config.toml
n_layer = 16
d_model = 192
n_head = 3
n_kv_head = 3
head_dim = 64
d_mlp = 768
vocab_size = 6539
activation = "tanh_gelu"
norm = "layernorm"
norm_place = "pre"
norm_eps = 1e-05
positions = "learned"
qk_norm = false
attn_scale = 0.125
bias = "all"
tie_embeddings = true
parallel_block = false
init = "normal"
init_std_qkv = 0.0223
init_std_o = 0.00394
init_std_up = 0.0223
init_std_down = 0.00394
optimizer = "muon_variant"
lr = 0.0155
beta1 = 0.9
weight_decay = 0.016
lr_head = 0.00786
grad_clip = 2.0
warmup_steps = 200
schedule = "wsd"
decay_fraction = 0.342
decay_shape = "linear"
final_lr_fraction = 0.02
batch_tokens = 65536
seq_len = 1024
doc_mask = false
train_tokens = 314700000
steps = 4802
dataset = "wikipedia_en"
Each number is 128 + 24 x the weight over its row's rms, rounded and kept within 0 to 255. Layers, rows and columns count from 0. The size above them is the row's rms in percent of the matrix's.

# layer 8 attention query, 192x192, rms 0.162, rows 20-63, columns 128-191
size [ 94  90  92 102  97  99 102 102 109 107 103  96 102  97  94 100 104 100 104 110  99  98  97  93 104 108 101  96  95 103 100 104 104  96 101  96  97 114  91  93  99  98  98  95]
[[133 132 148 150 160 119 128 103 141 156  81 169 154 133 153 114 102 167 149 141 143  89 127 152 131 146 127  97 110 117  98 135 143 119 121  72 140 139 117 146 139 135 131 160 115 140 135 154 132 111 156 158 120 186 108 138 103 123  74 130 124  83 164 163]
 [153 134  95 136 139 122 133 150 101 125  87 129 101 115 109 110  88 146 163 111 155 119 109 144 154  83 122 116 175 142 125 126 125 149  89 129 160 170 127  98 118 133 175 155 147 107 129 107 136 165 162  99 110  95  98 109 152 123 159 103 117  94 125  98]
 [142 115 137  74 146 143  86  84 137 102  66  87 152 107 146 107 177 150 105  94  97 139  99 149 138 133 116 134 106 173 141 140 112 127  90 139 144 157 193 183 134 105 107 142 150 145 113 140 123 108 152 103 110  70 186 103 136 110 122 119 102 137 104 139]
 [122 126 102 118 157 107 130 116 150 121 153 114 148 119 142 184 124 150 114 114 164 107 146 122 126 105 133 148 147 100 116 119 124 150 129 121 141 125 107 135 115 140 103  95 169 111 142 142 164 117 130  85 155 141 168 103 121 153 159 128 120 143 159 113]
 [ 73 120 129 104 119  94 146 137 129  90 160 164 144 115  91 121 138 130 161 155 160 140 132 126  90 131 165 134 146 146 107 141 174  82 129 131 116 136 119 143 165 146 115 119  92 146 140 136  86 136 133 105 146  95 110 135 112 148  85 111 115 105 129 155]
 [122 186 142 110 131 118 139 136 107 105 112 127 144 143 124 119 140 142 100 160 114  97  46 125 127 127 154 109 135 141 135 113 133 127 120 178 150 137  61  63 106 128 152 124 140 113 114 111  98  93 126 134  93 128 123  82  83 106 136 117 104 152 137 128]
 [140  92 100 106 125 136 110 133 169  94 171  79 135  87 131 129 164 126 148 118  67 116 172 130 118 106 125 102 143 126 132 126 109 111 152 131 140 137 120 140 108 149 114 114 131 115 132  77 157 103 144 113 106 117  96 140 137 123 119 105 140 138  94 130]
 [ 71  92 106 126 143 158 121  85 161 166 139 118 150 102 128 138 131 132 121 130 100 150 130 106 112 149 129 112 130 116 118 130  84 149 144 124 113 130 135 141 142 146  91 126 101 155 119 144 104 108 101 127 171 180  81 146 154 134 109 135 102  80 127 128]
 [127  73  79 105 127 116 171 102 135 126 125  95 132 125 124 113 124  79 133 147 149 109 130 128 121  77  81 173  95 147 151 112 120 163 133 134 129 105 123 157 115 133 155 114 147 102 127 152 108 150 149 100 157 148 135 136 159 154 113 152 161 112 170 141]
 [156 142 168 117 137 116 122 133 124 129 138 123  94 128 136 114 170  98 135 147 119 174  96 145 113 170 121 178 133 134 111 133 120 135 111 110 140 131  99 113 109 118 139 127 162 132 110 149 111 111 128 133 154 111 123 113 114 142 142 142 135  56  81 117]
 [160 130  92 129 177 120 149 108 140 122 177 113 141 127  96 133 131 118 125  91  81 119 118  99 140  96 123 121 122 117 166 143 140 114 110 111 111 102 124 166 107 120 135 132 131  89  86 114 132 172 139 135 109 128 122 150 141 113 100 156 133 157 159 149]
 [144 150 112 125 107 135 180 116 171 171 143 157 148 112 131 154 140  98 126 149 161 138 118 145 111 145  93 129 140 114 137 165 132 121 130  77 114 117 101  92 116 151 128 123 137 116 157 111 143  88 141 104 149 164 108 138 138 131 117 159 127  97  88 123]
 [154 156 121 160  81 133 149 137 151 114 139 104 159 122 184 121  95 123  96 115 138 105 125 127 151  83 113 138 190 100 178 113 115  95 123 151 128  89 147 108 111 139 157 113 127 145 193 102 114 176 111 123 107  95 104 114 137 162 157 127 143  82 123  96]
 [141 144 147 142 110 172 120 116  94 125 153 140 136 153 114  94 165 123 102  96 134 122  99 106 134 100 135 126  85  85  97 141 119  98 149 123  94  86 131 199 156 145 111 115 122 158 159 151 147 139 134 122 101 152 108  85 132 186 114 109 145 112 104 161]
 [116 171 159 163 102 138  77 142  94 120 136 160 125 143 122 121 115 123 124 112 131 139 124  80 116 121 119 128 138 120 114 132 102  85 153  94 140 128 116 177 123 125 139 119 152 140 110  89 119 155 125 132  90  97 163  75 126 138 140 128 145 117  94  81]
 [ 88  83 180 133 105 124  98 124 126 110 141  78 150 170 100 141  71 116 105  99 122 130  75 106 143  86 121 157 133  92 118 127 143  81 137 137 142 159 129 113 117 166 158 125 167 135 127 143  86 125 111 157 114 136 143 144 141 118 132 138 135 137 116 106]
 [119  91  98 126 114 116 119 161 107 125 130 159 140 103 107 109 120  99 111 108 114  91 121 161 167 102 156 136 106 101 134 170 126 139 156 137 121  98 103 142 114 115 114  97 132 119 137 166 122 130 142 111 137 146 119 108 136 160 103  99 126 107 154 147]
 [118 110 135 144 161 143 160 175 101 125 126 126 142 136 117 125 121 119 131  95 131 109 140 109 138  99 116 150 130  87 106 136 114 132 156 109  88 132 143 156 153 107 135 103 160 164 119  93 112 128 113 108  94 133 160 123 119 126 155 145 111 160 174 113]
 [135 159 123 156 134 141 152  85 106 145 147  92 109 138 135 110 107 120  75  86 110 215 111  91 141 157 187 115 140 119 133 115 112 122 105 143 143 165 125 133 128 129 114 144 107 140 127  98 124 113 171 174 133  89 148 136 124 155  88 141 107 105 132 113]
 [117 102 138 117 144 124 160 131  93 116 130 133  82 155 161  87 155 107 141 139 169 132 107 135 168 148 149 145 121 111 104 114 144 118  98 160 132 160 114 107 136 136 142 134 124 140 109 129  79 127 103 146  87  76 130 140 147 161 100 137 117 115 103 126]
 [169 138  84 101 111 135 116  94 127 142  86 113 129 183  86 149  99 118 124 113 122 143  94 143 169 169  98 128 132 141 139 127  89  95  87  87 124 113 124 126 109 129 108 142 126 113  83 150 134 145 149 136  92 114 125 131 147 174 116 129 143 127 134 123]
 [ 89 129 136 133 107  64 145 131 123 135 147 119 156 166 151 116 172 139 146 102 159 160 137 120 167 152 119  95 119 152 159 113 103  69 119 149  96 137 120 142 107 100 124 138 153 152 143 126  94 123 117 141 136  75 102 148 111 148 103 142 155 137 132 133]
 [119 122  88 110  97 156 133 108 129 158  82 137 134 104 142 137 122 159 134 100 129  75 143 143 103 137 105 143 145 163 108 142 122 138 128  99 142  83 114 133 129 120  82 118 109 105 128 126 139 145  85 110 130 192 137 143 112 113 124 166 121 115 155 158]
 [152 170  95 122 121 117 170 114 128 135  90  95 114  88 128  82 178 131  59  81 106 137 116 116 112 140 129 148 133 151  78 153 157 123 133 144 125 160  79 151 132 129 115 132 143 120 126 154 117 128 127 110 102 196 109 131 139 145 115 124 142  86 162  94]
 [126 118 124 105  85 106  86 100 109  98 106 137 154 108  81 177 118 123 129  83 141  93 175 141 113 108 137  88 125 130 187 142  93 104 117 119 135 124  96  89 120 130 128 107 106 141 144  85  80 160 165  97 112 114 111 126 128  96 154 171 140 118 131 119]
 [148 164 107  92 149 129 107  78 116 132 103 151 140 132  97 158 185 127  87 127 110 148 135  77 121 164 165 125 145 130 112 106 128 119 111 121  91 128 139  94 123 132 140 130 138 135 136 114 118 116 145 146 122  86 123 133  99 134 120 139 165 119  79 114]
 [166 137 152 161 156 166 176 153 174 111 105 124 103 105 132 118  89 117 157 107 120 153 114 124 104 119 164 144 125 100 142 131 138 119 144 118 124 108 142 115 110 147 101 129 132 131 170 149 135  88 113  64 115 149 109 105 135  90  95 160 125  93 152 137]
 [156 169 136 124 138 101 130 103 109 157 165 123  95 184 119 149 138 112 120  95 135 157 130 117 121 153 131 155 120 180 110  99 109 105 159 123 156 118  73 103 183 139 137 159 111 170 146 111  77  93 145 202 159 141 134 117 123 136  97 114  73 127 121 137]
 [127 128 103 161 112 122 156  79 121  93 100  98 159 107  83 174 127 123 151 133  94 130  88 173 100 112 159 110 122 142  81 128 113 115 151 183 108 116 123  94 139 136 150 130 121  78 152 124 146 139 122 141 154 121 130 108 140 141 137 176 117  98 150 100]
 [123 165 128 119  78 128 133 202 105  87 122 121 130  88 112 172 158 142 123 150 181  75 136 155  93 108 135 178 124 173 182 130 145 142 133 119 108  96  97 161 103 138 138 146  98 108 157 163 122  94 120 153 135 157  93 123 144 113 119 146 109  76 130 149]
 [122 119 111 146 152 140 114 112 124 107 128 169 130 164  93 103 163 155 141 136 139 152 104 104 146 134 123 156 152 138 145 158 146 104 122 116 137 158 163 104 133 153 129 118 152 152 179  76 155 135 142 137  92 156 125 115 148 117 141 108 120 154  93 104]
 [146 108 174 157  87  74 137 139 117 114 103 142 152 156 116 130  77 128  92  98 109 128 115 157 107 159 149 143 148 112 159 154 133 118 135 125 140 128 130 128 143 111  90 157 132 159 123 149 158 139 141 146 129 111 136 105 131 172 136 106 118 164 170 122]
 [144 108 168 111  98 102 158 159  44 121 144 162 141 122 133 136 157 104 100 129 126 167 139 138 102 112 154 120 139 143 150 148 136 112 120 111 160 145 129 142  98 173 102 124  81  98 147 102 124 144 149  75 152 111 151 105 108 134 142 124 127 117 133 115]
 [123 134 118 119 157 152 125 131  84 112 161 141 121  96 117 146 125 128 125 121 120 121 132 116 107 107 124 129 138 142 110 142 181 112 113 116 144 153 123  90 136  78 135 134 131 113 141 156 133 101  96 102  79 112 169 163 155 120 121 143 144 169 154 109]
 [142 119  94 144 101 169  88 108 142 138 131 126 112 118  87 120 183  83 141 154 135 176 136 129 168 129 139 125 110 162 152  79 102 105 146 138 151 130 138 131 133 120 108 198 137 123  98  73 119 126 120 155 141 136 150 145 115 152 151 140 128 114 116 108]
 [131 123 146  78 124 175 118 136  99  95 109 162 135 124 126  98 165 135 173 134 147 109 103 145 145 126 159 143 117 103 119  95 125  87  99 129 138 136 115 127 105  99 158 120 106 161 172 129 108  98 170 159 155 104 101 142 127  66 126 148  95 172 151 123]
 [152 121 155 100 154 106 123 127 150 102 122 116 158  91  94 153  96 137 130 169 162 162 142 175 119  89 143 106 124 120 120 166 127 160 142 117 148  96 142 120  93 110 138 107 142 148 138 141 121 133  95 141 148 158 125 127 138 209  93 101 107 145 134 134]
 [103 165 121 125 126 136 138 155 111 164 125 138 121 174 122 105 188 156 126 124 127 129 131 112 163 164 138 149 124 114 133 132 134  87 140 160 160 156 118 124 121 149 126 112  94 135 122 149 121 128 121 137 121  84 136 132 172 118 167  89 152 137 105  88]
 [136 127 155 124 113 121 137 152 136 156 133 108 113 124 103 116  93 127 142 102 120 135 108 126 169 141 152  92 144  91 139 123 103 121 175 146 120 131 137 145 134 105 132 145 103 108 140 115 124 122 140 132 145 128 166 137 150  91 136  99 136 154 141 137]
 [ 77 128 136  85 140 144 111 128 139 113 149  86 121  90 121  89 112 157 116 125 150 161 135 128 114 165 125 120 161 150 111  68 116 120 123 118 158  92 130 129 135 119 128 107  92 129 139 173 117 164 145 117 119 125 165  76 171 198 181 154 145 161 141 160]
 [154 152 115 116 110 155 131 124 132 142 132 113  99 117 123 111  98 134 192 148  84 130 140 126 100 113 127 126  88 141 144 102 154 141 144 146 123 109 148 134 106 137 141 131 122 113 117 105 131 144 124 108 137 120 106 147  85 118 165 129  90 113 107 112]
 [126  88 125 115 138 132 102 110 130 105 146 142 122 144 166  93 126 144 120 148 146 108 122  73 115 145 137 101 127 183 136 122 117 101 136 143 144 156 100 129 134 110  95 151 120 152 162 152 143 173 123 123 151 158 140 133 147 143 141 102 116  96 124 160]
 [115 157 123 152 153 141 101 104 151 167 121 147 100 167 103 166 155 154 143 161 116 129 149 119 133 148 159 149 113 141 121 146 131 133 145 142 129 130  61 120 127 140 157 141 120  80 103 112 157 124 121 150 145 138 151 131 127 135 122 110 121 153 102  80]
 [ 86 137 113 109  89 150 164 120 102 179 122 155 211  69 107 124 140 130 156 133 120 151 151 143 149  99 107  77 159 125 137 117  94 124 148 122  82 120 133 114 196 134 153 151 116 135 123 109 125 115 101 112 125 107 104 159 142 121  69 118 140 137 141 169]]
# layer 8 attention key, 192x192, rms 0.153, rows 20-63, columns 128-191
size [ 90  92  94  98  96  96 102 100 104 108 102 100 105  97  92 105 105 102 102 104 100  99 102 101 107 103 105  92  97 105 104 101 105  95 102  97  95 112  97  92  99 102  95  97]
[[117 117 134 103 139 146 102 134 104 162 135 154 172 122 160 115 148 141 113 119 116 113 165 132 126 134 143 107  84 156 130 107  94  75 101 112 137 134 131 143  90 137 126  89 144 112 170 115 120 134 143 107 136 138 107 153 133 111 105 123  93 124 157 158]
 [128  77 125 149 159 106 135 121  88 120 127 133 143 118 158 153 103 149 146 123  89 138 130 150 101 133  95  91 149 151 146 115 107 150 156 113 112 147 115 109 114 128  86 169 141 138 113 129 164 129 130 151 114 160 103 117 103 153 131 114 135 146 117 138]
 [ 92 130  84 126 125 128  92  83 114 120 130 133 151 150 112 113 182 146 121 152 104 107 107 149 167 138 182 156 127 124 128 115 120 149 150 120 130 148 129 137 139 160 126 159 111 152 120 111 124 121 111 125 105 122 150 139 143 118  86 128 110 137 151 114]
 [112 107  99 151 150 120 143 144 134 133 145 114 125 136 109 155 162 147 135  98 153 138 134 105 191 107 126 145 140 153 155 131 112 154 130 125 107 106 123  99 125 118 127  83 147 104 145 113 156 116 132 147 130 117 110 106 120 160 138 116 157 183 114 111]
 [160  80 137 157  97 125 112 138 113 115 155 158 128 126 119 127 126 153 106 131  92 122 131 140 101 175 125 137 173 114  89 135 132 125 180  99 166 117 116 148  91 132 147  84  83 117 125 140 146 167 110  98  96 189 114 101 110 175 143 118 120 121 179 142]
 [ 91 150 146 179 116  79 135 112 156  53 146 130 133 114 146 165 120 133 162  99 171 168  88 105 123 152 127 101 162 113 107 135 130 118  91 126 142 106 150 118 142 132 109 122 147 108 141  80 152 126 135 152 135 150  97 107 114 162  81 134  77 104 166 114]
 [ 90 123 145 144 176 147 116 111  82 134 124  96 133 134  95 108 175 125 117 150 126 103 145 129 150 129 153 105 115 142  97 158 160 119 131 134 147 144 103  97 134 104 161 116 147 129 133 130 139 148 118 107 160  91 131 117 169 151 109  80 140 110  77 146]
 [122 162  87 116 148 124 121 138 118 148  98 136 165  92 146 119 145 115 100 136  90 119  94  87 149 140 109 117 120 159  79 146 129 106 139 138 112 179 135 119 157 104  84 141  99 119 161 122 116 129 122 111 112 151  72 133 119 142 129 120  94  85 158 160]
 [114 155  96 142 162 126 163 116 133 144  91 119  61 127 119 156 140 105 115 118 160 139 116 120 135 108 155  86 115 109 152  98 120 137 169 103 121 162 125 122 117  94 169 143 145 111 131 110 105 108 163 140 137 123 128  79 101 109 168 141 119 106 124 103]
 [148 144 167 131 110 123 115 136 141 119 108 155 124 167 183 123 128 125  92 170  90 152  77 153 118  90 164 103 115 125 107 127  93 124  85 165 124 127 145 110 123 168 119 177 136 115 110 162 146 109 120 141 105 120 118  67 139 135 143 126 127 132 135 123]
 [165 147 101 121 110 179 120 104  97 130 100  95 169 144 151 131 115 121 123 128 132 123  87 143 122  97 104 107 123 160 127 136 141  90 150 102 130 109 138 113  95 116 153 146 187 128  98 117 135  94 123  96 117 133 143 124 118  73 123 117  91 114 110  97]
 [152 107  87 128 115 125 196 154 121 144 140 135 130 107 162 110 127 179 123  78 126 177 116 129 129 123 117 124 127 105 158 156 179 112 117 100 104 104 161 122 115 107 174 163 126 132 117  91 100 171 159 139 141 132 136 135 136 123 121 133 143 114  61 137]
 [ 93 144 104 133 105 138  93  84 152 145 126 119 144 137 117  83 121 118 128  95 136 141 108 117 179 123 132 123 117 134 180 186 136 144 148 111 134  70  91 108  92 119 209 118 113 166 105 105 128 128 136 133 135 131 138 135 135 168 139 127 124 125  95 127]
 [122 128 140 138  59 118 166 123 154 163 170 134 147 149  74  84 107 126 117 124 128 157 105 145 128 127 118 124  89 116  94 119 127 126 105 159 105 109 147 134 140 111 142 131 126  93 121 152 141 173 120 131 127 132  88 112 129 164  86 138 158 139 126 153]
 [ 92 131 143  98 114 133 122 137 124 124 100  76 112 115 103 130 107 107 119 122 151 138 136 109 175 179  83 144 120 143 151 134 170 128 109 129 169 116  99 105 106 127 103 118 111 152 107 134 126 166 126 126  92 115 124 101 168 145  96 155 148 110 141  86]
 [109 107 164 107 106 144 137 133 126 123 125  98 142 146 136 114 108 110 122 126 106 116 156 121 120  98  86 146 167  85 156 126 147 127 166 137 114 123 152  85 104 126 143 148 148 147 150 121 133 127 111 122 131 121 113 139 137 134 134 153 159 148 105 111]
 [107  97 146 110 127 101 144 103 105 162 109  94 152 119 171 135 123 119  98 108 150 144 116 154 123 159 139 136 116  84 139 135 132 142 165 117 155 116 128 136 118 105 132 104 126 148 170 151 146 133 112  96  88 112 138 107 153 137 100 137 158  93 161 128]
 [111 170 104 155 137 143 167 124 140  85 152 134 156 116 147 126 143 144 145 105 150 108 155 109 146 150 136 160 123 129 117 119 160 126 117 158 205  97 102  56 123 156 127 165 136  70 133  70 142 117 159  75 140 126 162 139 147  98 135 141 139 101  98 123]
 [ 83 159 119 138 100 141 148 115 129 154  92 145 124 166 139 160  99 131 143 141 141 128 117 120  91 152 129 108 129 138 173 122 101 156  95 153 115 135 149 136 125 188 100 129 147 148 126 138  87 143 124  91 100 114 142 145 103 130 151 135 166 108 123 119]
 [116 127 131 159 113 120 126 166 129 139 107 142 175 153 140 130 131 104 148 161 136  72 115 164 135 104 120 148 147 121 112  94 118 148 103 160 120 129 124 138 130 137 178 131 149  90 117  95 165 138 113 108 151  77 141  96 130 140 154 134 132  82 135 131]
 [136 122  77 105 103 143  90 126 113 138 125 128 188 139 109 146 121  93  84 122 133 150  94 148 152 145 115 152 125  92 110 153 124 130  99 124 127 128 145 102 108 131 139 162 155 155 113 102 128  87 122 201 110 122  93 121 129 145 134 154 115  94 114 105]
 [ 99 133  84 140 129 105 113 125 140 101 163 112 137 155 161 110 128 103 103 152 139 119 131  89 142 113 108 117 115 114 122 132 127  90 146 134  94 168 116 121 124 133 171 120 102  83 178 122 152 111  98 165 126 101 165 162 141 105 118 158 124 147 131 165]
 [117 154  97 121 120 144 133 100 125 159 134 119 111 130 124 112 123 139  90 100 143 130 155 147 121 154  98 140 128 122 138 121 124 121 168  99 129  85 122 160 126 120  94 112 167 111 129 130 113 146 118 166 131  79  72 137 122 133 118  98 128  93 111 145]
 [ 94 155 111 116 169 165 148 155 136 124 151 133 133 110 103 121 146 118 111 108 148 138 152 117 134  83 114 160 126  62 141 116 127 114 152 148 109 122 124 160 132 122  92 123 128 100 148 169 103 131 142 138 131 135 111 143  81 147 163 123 137 124  99 121]
 [132  92 133 127 130  99 106 144 134 141  98 173 158 152  90 127 111 109 132 104 121  73 115 145 124 128 148 113 109 126 157 141 109 103 145  91  94  78 132 137 112  65 115 158 122 146 133 103 107 148 143 148 130 139 143 156 128 137 134 112  78 141  95 119]
 [ 99 193  96 120 116 164  84 129 130 141 124  85 133  81 122 144 151 122 145 171 116 146 142 151 119  84 121  79 147 119 141 113 104 114 123 147 111 137 138 114 119 146 130  98 103 181 127 125 129 120 154 186  92 130 140 163 136 121 138 157 112 111 138 124]
 [ 74 101 120 153 153 133 125 117 157 147 149 139 123 114 145 135 133 128 122 132 112 163 112 144 147 145 127 118 141 151 148 131 146 100 184 119  99 159 144 127 110 111 119 145 135 104 104 163 144 107  95  78 161 168 135 146 120 134  96 102 165 123 117 116]
 [137 176 152 164 113 152 121 108 115 111 126 133 119 142 156 162 116 175 102 111 116 177 137 120 153 109 179 139 126 109 144 103  99  92  95  90 135 128 117  80 126 171 112 131  76 125 156 120 109 103 105 134 119 108 145 147 109 120 105 123  79 133 143 158]
 [ 98 120 120 162 159  84 150 133 122 111  94 129 147 115  94 101 148 123 128 150 150 160 109 143  98 129 113 118 136 159 118 115 124  90 130 122  95 103  84 126 140 112 136 114  90 151 155 123 117 117  59 172 145 164 140 122  91 126  95 115 112 138 138  92]
 [136 136 139 154 126 112 173 143 122 108 119 114 132 130 105 143 114 167 118 150 154 100 145 123 112 127 104 107  95 121 141 150 107  96 145 133 130 100 130 126 161 158  99 123 100 138 107 142 155 143 146 164 133 161 117 127 118 167 112 101  96  89 137 142]
 [ 71 126 128 160 135 137  87 123 158 147  84 126 138 130 106 118 108 107 157 112 156 132 130 164 184 140 155 133 169 114 133 146 143 123 125 139 123 154 135  72 118 158 141 119 138 127 139 154 161 137 127  89 152 143 125 111 132  99 128  80 119 125 121 118]
 [139  70 136 110  80  88 113  92 147  96 116 166 165 113 107 126 108 131 140 129 121 112 116 125 147 111 120 145 107 131 161 171 131  86 144 180 139 139 115 125 120 126 124 131 134  92 132 126 141 140 125 166 161  95 138 126 123 120  94 149 103 124 149 135]
 [106 121 131 130 140 114 136 153 101 142  92 152 127 122 165 167 148  95 110 109 122 117  99 118 132 142 123 117 120 115 112 128 156 143 126  45 163 127  97 152 157 150  96 124 135 153 175 115 110 164 105 149 155 112 132 131 115 143 134 156 130 134 161  93]
 [135 138 182 133 131 124 159 149 156 114 211 184 117 136 151 120 124 129 117 151 124  89 132  83 121 135 135 133 105 149 111 139 151 108 159 133 149 142 129 120 137 167 101 114 134 146 107 124 151 113 109 147 104 116  95 125 110 125 110 145 136 119 133  99]
 [101 102 129 152  84 139 126 128 201 154 105 146 120 175 126 126 185 120 116 127 114  94 105 131 139 117  97 158 140  67 115 118 118 109 110 164 104 118 127 114 127 115 106 198 135 159 132 109 104 125 116 112 117 125 143 148 109 106 136 158 183 148 133 121]
 [129 137 117 139 118 189 139 141 146 100 115 129 150 228 105 125 115 129 163  98 152 123 143 133 107 160 128 144 101 142  90  76 123 134 109 145 160 133 110 161  92 141 147 122  97  95 133 170 136 153  97 124 132 133 146 138 121  98  90 129 128 145 167 139]
 [155 123 161  94 178 114 143 105 101 185 155 167  99  88 134 126 126 106 151 143 124 132 125 151 134 103 131 167  98 138 113 112 174 187 130 152  95 111 121  96 146 122 121 128 130 109  92 107 142 134 145 128 104 147 106 117 120 128 128 128  71 126 162 128]
 [128 179 126 113 113 115  98 122 100 119 151 124 110 149 117  93  98 128 100 149 166 117 127 117 132 126 152 131 178 100 117 162 108 123 102 135 158 141 121 140 178 119 123 120 134 134  99 129 124 176 151 123 132 101 139 150 131  99  86 160 170 131 147  84]
 [146 137 139 154 110 133 108 122 140 140 144 106 115 117 120 115  75 152 118 125 135 146 133 104  95 167 135 103 111 121 136 166 119 146 178 137 126 141 113 109 111 113 103  78 126 128 153 147 105 139  95  91 200 116 147 113 146  96 146 106 165 105 136 119]
 [128 130 132 132 145 130 135 104 121 154 146 110  93 126  88 113 114 107 130 111 144  82 126 124 115 181 156 111 108 132 128 118 125  74 147 129 159  76 163 158 175 139 143 145 152  76 117 120 142 173 127 175 138  84 120 110 111 115 151 140 130 134 109 129]
 [141 169 133 110 143 125 117 114 135  96  64  97 109 148 124 153 139 142 137 114 118 129 140  91 101 148 153 131 131 181 148 147 136 148 162 151  96 157 154 155 151 165 150 110  82 121  94 126 107 156 101 130 102 137 107 178  99 158 199 119 127 111 106 129]
 [112 163  97 116 114 146 101 156 100 146 142 164 137 155 126  92 165 141 105  80 155  97 167 110 122 181 110 122 147 136 165 125 186 147 138 118 165 113  99 153 134 137 130 144 125 123 145 131 126 132 155  99 138 121  93 124 121 109 129 142 146  79 178 168]
 [ 96 143 107 100 125 122 155 158 118 107 123  92 169 108  90 124 133 158 147 133 136 167 128 167 136 138 104 149  95 124  93 141 113 127 104 122 154 163 108  80 147 137 142 119 133 116 135 109 121  99 156 155 113 136 141 143 134 152 115 126 135 150 121 136]
 [116 124 122 128  87 117 125 131 111 120 127 135 145  92  86 123 170 135 127 183 126 170 148  92 107  99 128  95 168 134 140 128  91 100 136  76 108 108 140 138 146 143  87 129 132 161 113  89 134 134 145  79 111 109 119 126 136 122  82 103 159 145 148 175]]
# layer 8 attention value, 192x192, rms 0.153, rows 0-8, columns 128-191
size [113 108 102 111 109 110 113 103 101]
[[138 153 119 103 132 120 147 127 130 124  95 142 108 145 149 104 123 145 124 130 107  91 188 148 104  90 142 126 139 185 135 125 141 131 153  70 109 117 175  91 109 129 116  94 134 112 160 144 104 141 121 119 132 134 147 142 150 118 134 133 126 135 189 113]
 [111  97 109  92 105 109 108 127  84 147 150 125 137 128 128 132 165 176 154 112 127 184  94 144 107 104 169 177 152 148 140 119 107 127 113 178 114 126 121 131  91 101 114 127 165 147 180 117 130 154 120 156 140 137 157 124 105 120 136  78 145 113 162  93]
 [127 118 119 108 176 127 130 143 136 129 172 100 148 157 108 125 101 148 141  97 130 118 144 100 139 139 123 121 150 119 117 151 140 120 109 134 156 114 143 157 125 132 141 152  90 126 143 131 125 135 115  82 154 103 123 138 155 165 143 136 108 118 129 159]
 [163 114 131 145 121 111 113  87 132  95  98 133 123 125 134 124 138 152  98 126 149 126 148 124 109 111 145 111 119 155  89 131 122 148 111 119 161 118 112 158 153  91  90 153  95 135 153 112 145 141 106 128  95 125 139 173 138 148 120 133 118 182 143 144]
 [175 106 148 140  99 141 166 156  71 119 114 120 116 124 124 153 122  84 111 134 149 109 100 121 108 150 113 129 171 120 131 133 205  98 129 113 163 137 126 121  81 138 119  83 138 146 145 131 111 124 106 118 131 102  89 184 128 147 106 105 145 162 122 131]
 [118 113 143 133 137 125 158 166 128 135 145 112 109 131 114 100 105  85  90  82 148 101 123 188 116 143  95 114 134 149  78 105 127 141 152  93 141 132 134  98  65 133 117 119 160 163 127 105  96  94 112 105 184 122 165 154 124 125 147  96  97 157 153 113]
 [ 83 157 123 124  86 107 148 146 139 104 130 114 122 118 120  69 135 107  63 109 126 145 132 133 130 162  61 133 127 137 139 108 177 144 140 121 114 119 152 103 122 143 126 125 151 144 135 127 141 109 106 146 113 114 103 163  99 155 150  90 150 111 150 141]
 [143 156 164 120 124 130 146 112 105 145 111 108 136 145  90 137 149 124 124 127 142 154 141 148 178 108 115 130 126 124 126 141 169 140 112 153  92 112 121 169  93 189 129 161 142 137 119 127 135 139 131  90 165  99 134 107 119 191 168 112  64 158 128 134]
 [136 136 137 115 130  64 118 137 122 143  88 122 205 151 134 113 126 103 116 120 182  90 111 133 129 120 114 135 155 161 117 132 126 141 108 132 110 156 159 123 113  98 121  76 124 145 120 169 125 169 148 132 122 122 124 118 185 138 124  92 180 119 101 130]]
# layer 8 attention output (transposed), 192x192, rms 0.122, rows 0-7, columns 128-191
size [107 107  96 108 102 110 110  99]
[[159 133 140 125 132 119 117 136 123 141 124 140 135 141 122 139 144 136 121 124 149 135 107 110 133 102 171  90 129  82 187 157 113 126  49 151 124 107 115 108 156  91 155 147 156 115 110 111 141 120 150 100 143 147 124  91 119 117 109 108 143 120 102 164]
 [108 159 171 142 148 107 108 149 105 117 119 106 121 140 147 150 122  97 101 150 122 102 124  95 138 135 101  90 128  88 152 102 128 118  82  85 159 125 148 141 175 156 136 117 103  92 113 139 114  83 132 108 113  93 118 138 189 136 148 127 104 112 125 130]
 [114 148 176 126 122 117 128 108 107 133 124 158 119 118 124 157 119 106  92 110 137 117 131 163 154 140 167 179 100 162  91  76 104 155 136 146  76 132 113 126 106 113  84 115 141 129 119 108 150 123 130 173 135  97  95 143 132 101 163 136 162 147 131 109]
 [153 135 130 121 125 148 125 122 112 112 113 137 128 135 131 109  82 111 125 141 134 129 145 134 109 134 130 151 112  76 130  79 126 178  95 144 135 113  86  85 123  96 150 119 159 160 130 130 162  58 105 165 164 162 119 139 141 134 102 131 162  85 131 134]
 [ 63  72 108  85 163 142 106 146 140 112 113  99 135 119 125 119 100 134 144 126 130 162 135  97 159  89 123 165 117 135 116 123  99 191 102 157 136  87 149 132 170 143 102 150 141 144 105 147 153 175 127 126 116 163 170  74 135 137 130 175 122 122  86 103]
 [126 112 153 136 135 116 126 115 161 101 150 137 156 158  80 176 159 175 123 142 161 127 124  94 160 144 138 177 146 102 159 118  97 157  99 151 137 138 154 113 136 135 134 124 146 103 130 166 140  94 129 143 115 147 135 112 146  92 127 103  96 113 110 159]
 [138 119 147 137 124  89 112 162 117 114 132 139  82 110 116 172 128 152 110 197 118 116 136  87  93  80 134 149 148 133 116 116 113  97 122 121 150 123 166 113 129 163 108 150 129  88 110 131 102 158 161 120 132 151 144  93 123 113 127 144 106 133 110 109]
 [101  94 149  93 140  75 122 150 157  94 124 133 113 119 139 136 122 121 128 106 119 103 136 135 121 163 129 127 120 140  84 107 122 122 151 127 130 141  96  85 142  92 160 124 144 151 130 168 142  94 133 135 100 159  93 122  98 144 115 135 174 129 103 114]]